{
  "n_layer": 12,
  "n_head": 2,
  "positions": "learned",
  "attn_scale": 0.102,
  "init_std_o": 0.00547,
  "lr_head": 0.00561,
  "schedule": "wsd",
  "seq_len": 256,
  "steps": 9748
}
Each number is 128 + 32 x the weight over its row's rms, rounded and kept within 0 to 255. Layers, rows and columns count from 0. Numbers have three digits each. The size before them is the row's rms in percent of the matrix's.

# down: layer 9 MLP down (transposed), 960x192, rms 0.0818, rows 390-421, columns 96-191
# up: layer 9 MLP up, 960x192, rms 0.0877, rows 391-422, columns 96-191
down390 099:129103112077136156133150127049170159098145134096088064147182145131137131165131157165116185173186128105136104173140105098191109135128177131046154064128180083141097115100100170171145095128155123078157126064195168082078112089158100134162124130129126107125166139194058079064102109079135187132
up391 099:079136103139102110182145161102088101155114180126092100103084125108129113067132093144139153150122111168082188144146068093115134093108211139100138103083114103150073108140130158094130113126124157154123094201105111099184107204123141104123119126085170116153147103096101134170134141176150144103
down391 095:122157161131157134133086124098088139105114056098107148150150173112105100166125169059137128109122121114150120077152145122172157094131097121174107164133141163135148112092175145136147108070183117149199121193194097152122138082150073162093091102097124087098103153144171107143121098142152125114
up392 089:147134115141086103081036116091160125166069058117111143124141162193157158175169119126175099139134092102102169127168108101131102099136093132092164116153142097104126122104157087092124119133128134126178092123109103115140137147047129181150112048122153157109201156116126121163125093097147124115
down392 090:070119150088171129139168164144062130096072187147127149154123161123154174127103157190105131135151114112151117075130122144159071140151105116131171038135101115101135144156089139141127132101215105074081123105116157127106129148060159115109191113142136139118147161086148116097185098137137152173
up393 098:092104152066135182144151173057137118083107082160152122112121104163133105152088112183135156162136066118076156154109125140161117126096161125113143121107140150101060117078129051113142158153098122104133060202172168209057136123130101118122171123141119130100113118106153139108130124155159116119
down393 093:144110102126116117123087116089075145139102125136125171124189160057170109113123157155115170134193096124120147155051138159101136096119124177087137068140131092130140096148139147112108105127149157137179165144095109140135155159111164138136120091085103079214100164167073146136162134106143164155
up394 096:088140200125102109153096071165213105160135121130164112111087130094099109099140108127169200094121062118118091175145174113124141112130171086131147087089108121094145097125188133102096141200109057116115200173117116140063161102081115116201147145090146148141088159114113122172145155119123149081
down394 093:183075165144167127103166145139074124180079144166125081121111149068140122114134101068125096111166127187134143127101080074073088157128141131116141133182187130133122134087130099099136166114133104082147113100159146127126139155097193060202090094153153134113106125111074129124122176149146093106
up395 104:108103094122114112144078087134177082122105139132103108119065157134138108150100127178121128134094108195125107129133103135144114093125161111125197201106128171146143142094052132141064156161072093139153152105147151124215144116116126132111117118084151180069179155154137148135158138098147139081
down395 104:179195151157093143112150150123119111115159152141170028098177131128145113130118085178138143159160096197116125184131119108106114113082074134069164095136126055142156193139141185134116122116097135108140156134142155131151137141092137147136139057146097173114093197169106095108134185113150098107
up396 106:112105096130192145149180106180170155134156123123175097132083165081115125144094152137098186104093111185200145153090134112083069103144124108129140108125103156147116104155121107132092146125138108141175117075146104117131203130108100066066140081162089126144114149182164162137132093162130104090
down396 110:125191157137086148142122144162154082087101117154184067137133107156169124131106174071168189158119163134151078109162126135168129142092165155000069111140161113107162135153171108117140142105122124148138174119143091145126066129093120135122175141139126180118122048074118114112122080171200113147
up397 105:083124070156089164116144158057128140227054038042138132104112145113141123141135116119150104094088060104124083132179164159124161127119137132110194126086093158121191193113153108183120137102087149175104133172163091155122136118109093166139142153141092166107143169165126152151137140100146122075
down397 113:131075121111169138178218158186143121113108152125150028142161134164158101129105097180117096145146156096094099136107112158132163162153113140135057112123138059054182062090139130181127109105140125132156149134131060112128149116164157146121159136172108110110135098128125084113135114135191190144
up398 094:156095134093110176148118135124130118175140102114105074097150142127109154153171057169139151212147148160090124137167118118175107131081165113149155185169089111124158053150093182106096150158111090172138185140139112146136112101110124091162119069183147157108129172133125077180176101095143122075
down398 106:144167078180131112135130197099105141119119158093121159133151152159146134128106133090093087108131151104124136102116122180076160147115089117065165068126101130162067153126132148139123125157125107085149107086121165138128118185115158101158084141076124163222128158092099147083083133155090144144
up399 098:176153177141120088141181204120179161166159082046136112187151161162142159092124163123145165120159105114093093143086140113141183071130117088093120093144122125105120131110136119131108112179137151116128136143084070081101158141114100121091157045175167138154136158127112134151153080080160131057
down399 092:128121106119156131163085129149155136152122111187149150087120118141169089142083117096124125129063166109144122168109088083156092150137082143144199134120066157137086071110157107120136107107158063117171176098183127136112164154120206155180111176099093100067096124060090139119145211116086138122
up400 092:097139116112106086142140129126172062200103138139129125173148100095128132095145152177100175076054057112136139135107116161166099125116143084111112126086165139086130081151156158116090185100114113161142119173145139098115145084125103091133168129164167065088132173133145197197159085167139085173
down400 091:135178137130187139159124104136161083088213126121155148101142169103125077153089091181079143191156166188061131097124118082170190138115112118080100154132134087152130156181147111145185153162151140130131131136119057145143144126164187137084124076081136087140088106103142123119113177135140156076
up401 102:111104168121105158069083117107136113168149111156101125121124101098105072121143130236151153094101078062094176160146120126118152098133131136095116151115149132153131110111182139129140076141141106186123144116164092105113121173149116139118154081169137099167170172117154106182090113111151101131
down401 111:114084152115155137129141146093151098141102121119106024140086122130106136111193143212080115166119172144049115157160162149134172190124142121055100097169130059107159126115143179112091108094106085143117101088145165183148136088140121091170152092117131093100113113061135123142121150126119163112
up402 108:129164108127150169133106130152155146207143088115086118108127151113088110104118100182164110142125081134092107130111156082100132144171111099110162120148093128152180126143127163239112097167111122147085059132114171158196193163110145167130103132086050093103152143124173094061165097101144135086
down402 109:091169124131119113141185155130103130128074112092112088117137203095125132133132123160089105075104118148097114170186091104154159124126131067186064172125144105147152131115104097103169200144134110128136126144134117093138103120175159134124168083192135167102164100157173115083151089098183156088
up403 092:146111102139093120163126082100148114095117163147129152123152101095129123184120142120145164097087074122107151173127113147166153115116112134098176098162102207165177066097143073169109103101109103139097096159127085077100131111149141188143160150109128133075105096143147109117148148088164127124
down403 094:103099145117127138131109168133134156128102100085117232146122134151093136074136135126080113164140155114128127112136133137122130162116118130051110120146122128119180181084160126139135148113051144117165103147182124107131128140170138098113086095134116130111131088189186166202084117158122104130
up404 088:140122179183131098108103093117143102120139134141147136082109140104152081120150166110146114101123091106142144094095191138139158131107207061063150106188134211121152120150136166184124128103099146130119078183162125119094142165072127159117096137128186146116100227151086057132147129089157137117
down404 079:107174107094097158137117170142086157140153109144144255128157125158141113095145127117132163151131164073069088026148078146138148160114151143096098148131163101181148133110090094137136109155123195120115142119105149138179134109110123132083144141099129096112166081100151150102114116136142143140
up405 102:132150160086154132112124153072156109099122123166114095066093111156171147127139174133133148170081139101164079154128198069224120135153176111123128150155119122123160113103160129155096071177187136130122155155130111186147100091046109096077126129142155092092147119097130153140155125116117141121
down405 101:128126137162122170143179142116117112150117188100133096146113120152167151077117145110105146099076142126130192071144115139139189124112114197200118096107132123122139121151113140076119139124083123189113128143068134128171087113161178097178173152136096143092097142158157163205085069138099073105
up406 103:148133133121097122168123137077101092171152020141131112110096125119133135164129108142111099112141070148105076158096078086176132117146160129134137111155088139138118187140180076156114115132150162218156168146114123107133145118147136072095131151168128114106085134122064164139170104153109131157
down406 096:115136127103117060086110097062158151116157120203105116112108144084143137158110087121126145086108127183133164149138147140112185143134109174255113072112135079147087095155099167142102086158186128089085125171109123093103164172107134119118132092103096113096132124150116084110138120084110091155
up407 102:082088145140097141156157116139102137085088096143095093151100049153147110143148138083105185202209102098105135172161147080142139112151153163130136114080149170076202144103111049164100069093145102168152089154137087100090135090146105164089167142102071137094096109148176154164130144144126115116
down407 097:124100117129146082146102155083167140129082094123209083138085170140160059134130128148090154108094156139191147109080146138054149127132194121231117107120168098107077112121197138144115108123176097138131156115116137212120119126130086135158146133146100129121151146114163147126202085151130134126
up408 100:115105117107102127158140115140144064116107141171116121105121100123137105147103119138147196120128143132181113144158128193152196132152142145121135142186111146086165111184159088147130163098068118104150124100128027109093139143096136244131119096142146125115130069113085098159099166136120166138
down408 101:148114168146154146136138065159142138162118159093141069141157148136170153120152112101184075103118144101116107150151137120175118133104128107214143060074122104086188162141114148059124127091146074087125144138123162148141092113144134096122140125195131186153087158071124095059146107144054110143
up409 101:160189142086053140086147125037137095159129150140135135163109086156076100159152145204125184130176117162132134151103096101070111126131186174127149166123149088099156124096122108124099130110139109104107064188086156149117159163098103160168163107117110148120146136111176088200133133067185109121
down409 101:142124151122151143112116150121124107122141170089099014096110104115114176115104204120128150152132130091198115221084121127074111129105093128018154109139138142142128172164129142110110100173144185144110139147184164131146137133097138089089089100152139110171171123142088114103148094175112178156
up410 106:119103110127088161103110102068150116121124065159140120109101135114058136168165109139096159095190147124135112152106171114138190157142150140091181149105153072120129180135120117180078102117143117101139134105119104111089211151110088114111196030128144125151104181140132113115153165109135132139
down410 107:117116140109227113110137169113143125142132124111136018105168151136165080119108101133232121114087102105101170127176069086177061114064135145134050099138139112157132092150095146073088121097147130103146105140171130131116101149139145147101137090149077110133121114102116145151173138219139093102
up411 100:118067164129140164097036126139159126145114126170133121119094095138126093130101086152144161167104139074150116136072105186147099085082159078110116141120097145127139106150157083102137126140152092068119108160133180189141181168103109143083103136146152122171121124152187113126067156104173082145
down411 102:097144153141157160141124142158097134130135168108085012087151181098143118154150106135162163115120153146159138210096169155149157090118116147065072124145117054088161111171168118145167085055115118111153153111127162161134118082133123074085140077066132101124110124116142134109116091103160145073
up412 092:149211107123105123097100105072149175093159079202138136144134137131166157160160113098172125075170077110141136115130076125161089112169133164098082155156147120116087161138134140160094095084120182140120086187141086167107128128138094146123064100120177119132111160153167138143104177107142109141
down412 086:159075172130196091139122154089110150113082184114050191109117057116164174096140120127087093154153158134123155146101166177099093114063130127110176177152136112077099107189050098105149141185129098151177122134080148138110148131153107135106102094115064099090117143096082120125167125160125124112
up413 100:162093136170109098142148103112149098152135131123140118109118147105110144157101148123126110104146143160091101109122142087128108064137118087107147184196157147169119135101122166130124099101103120147089158125178118149076204128135097140047066126123143080116118139130168192098137215155107167122
down413 101:090115100130085112147097101132052142089072157126128101147121135125117116143150120176068121183168095119098142117124096084133130189163153125178141110048139149084162109111114119108095157167123161154105122105121148066146135225111082137143128162126153143107150101146167149075116125123101179129
up414 096:165153186163111159177099142131134123183086132129088079136121131085162112146161151158134159136126147178105192154114166088125175180176121186114162149119184143094083098107131127119103144139195136141164142168095131096117159094129159122085189112133105147025187151113091120128152115156211155115
down414 098:138143110136169155096105143108117156085112144122136134197121117162169133122123116147095141189161101125148079144098114167196119164138113129114089125096121104125125153137183110139107127106113182168068133134151129122100105106052131138164184109046165185161169129142108135155137136079115105158
up415 099:070255182122103110130157116118100115084145137145084110122114119097092102130134140105178138116114126133100173114191147097167093174101118112124134077125099218158132078134144101140075095142125113184130147168162141111132183164145138175064170153115139150125166141109204122102090125115129075136
down415 101:141079203112167133157133110100111125122137178172139051143126111137162103079153133111125104135150144092182177098094141121193157143124154135090172129116127093164163149141119176140113117143138128139161140144113113130121082106046135070121110133167132143059136094196076115165162111143121169105
up416 100:110145135094113139128137080112150105140119138127145132157123109125128121130154173163159159065091140186197116128154069097111170113149178139131113186205094114145104112069065093149094143198152103149127162166147106129104154167163113117148116073131165149147158123118179103130129153159135103085
down416 101:117095126125120120127167154121159114176118117132095160121112129146124147138067150147121153097131097140141121154153119137073140116174085134000114200077097121157106147114153105154168116097071167089134116135095125182204110119148120085080169148135128110136124179158066089135099070120094170147
up417 091:133127139121088138081108074108130089126119121137115147109121108136157148139142077154202141059113164187119119144000142141110154104156120107136134086134093126156136099176138166117153128128110096151177135159192141081095172137132137164117157111132126162120093104086146140114117137149161153136
down417 089:082080099148134141136101130142126159065155131149145126200130117098061134131174142118126128159102117153131152175205071119160100131131158086029104145173157100216149122135139132096148100111087128130106155133081064173185135127147100168110089168169100107165138135125073127124129090138081087149
up418 112:118092150115138126122150156110178126143118139085183125110131146128146189163083139116108128095095102140134069121114134131115182087169118099092167118123132128124151116135070141155102136171138108124176139137149130082118109194144130206082138100121136135145105151135114065164144161090203076163
down418 109:098135080139158149105139158145140142155165170088131255146160109114156111072128111089145152092114155131178132021070133124128125156115102109087121116166185178140084088122136143131158148135087131149119118116143122120106115116130091107128196098104126150146111126114111116121124134086131109083
up419 099:053157119090121115119110131157114126101084072148095105127136133145159166123140083152114129122163159123125114130152132146184139147075156143140120098141102111169135108107131113116113142100111100143162090151171129087123208142112054198067171090129163100135110143072078073146100090129107057096
down419 098:141116162124135157138110111089112097114137117108122047088180104157117095126098101136128124157160117089100118144155156212117110064092164081052128083110101108149115108145116177090168211154150154112137187109096166107103181121118076100167095098162115112143179172140099157075168122121131179134
up420 101:136125139144131117110134091125114138190128181108159114162127075108068164112124095114155151123140138131081135154155106137132118170135111085106141167062132220077115092165127161098109133114127094140129078128147150074172166159157065141095163117100156152126123186080130178168162106151094075104
down420 103:146090150173146117140130176148131159155147110102126199105091180124120148102047128172153137081138107188118107073153074137145122124110061106113114112189098143178108163047098151175095076123100168084074096147105160158136079134099136145194096104122104123121126125143137116174094111132139136134
up421 102:135155156116159113171148114176090070123135129202118066138135126135113065042041061173193099116142160165128090144152102113192105150119072100105099092114118113150128083127152125119127099143112107133115119095168112141206125179139034100115144152145099106162118133133145192139115094166184159165
down421 103:109109107127113088130116100175167163126135126083135138120121141111141208179137132109088151131136092089098146146096139130094096135152151148090163100161189116092155131136083109119115170064149151117155137123138154107119125041125163139140132112117099159069134102135155131084111136159038061094
up422 095:106120174130125160068086116105150103164069143093162117112095110103095101131145145142123149107102187105101110136102084141116164117097151168154145147128163161108142112168068141174097108170131145113143104167225100143118162108098144148132185112176138165145073150168158119120069146152120117099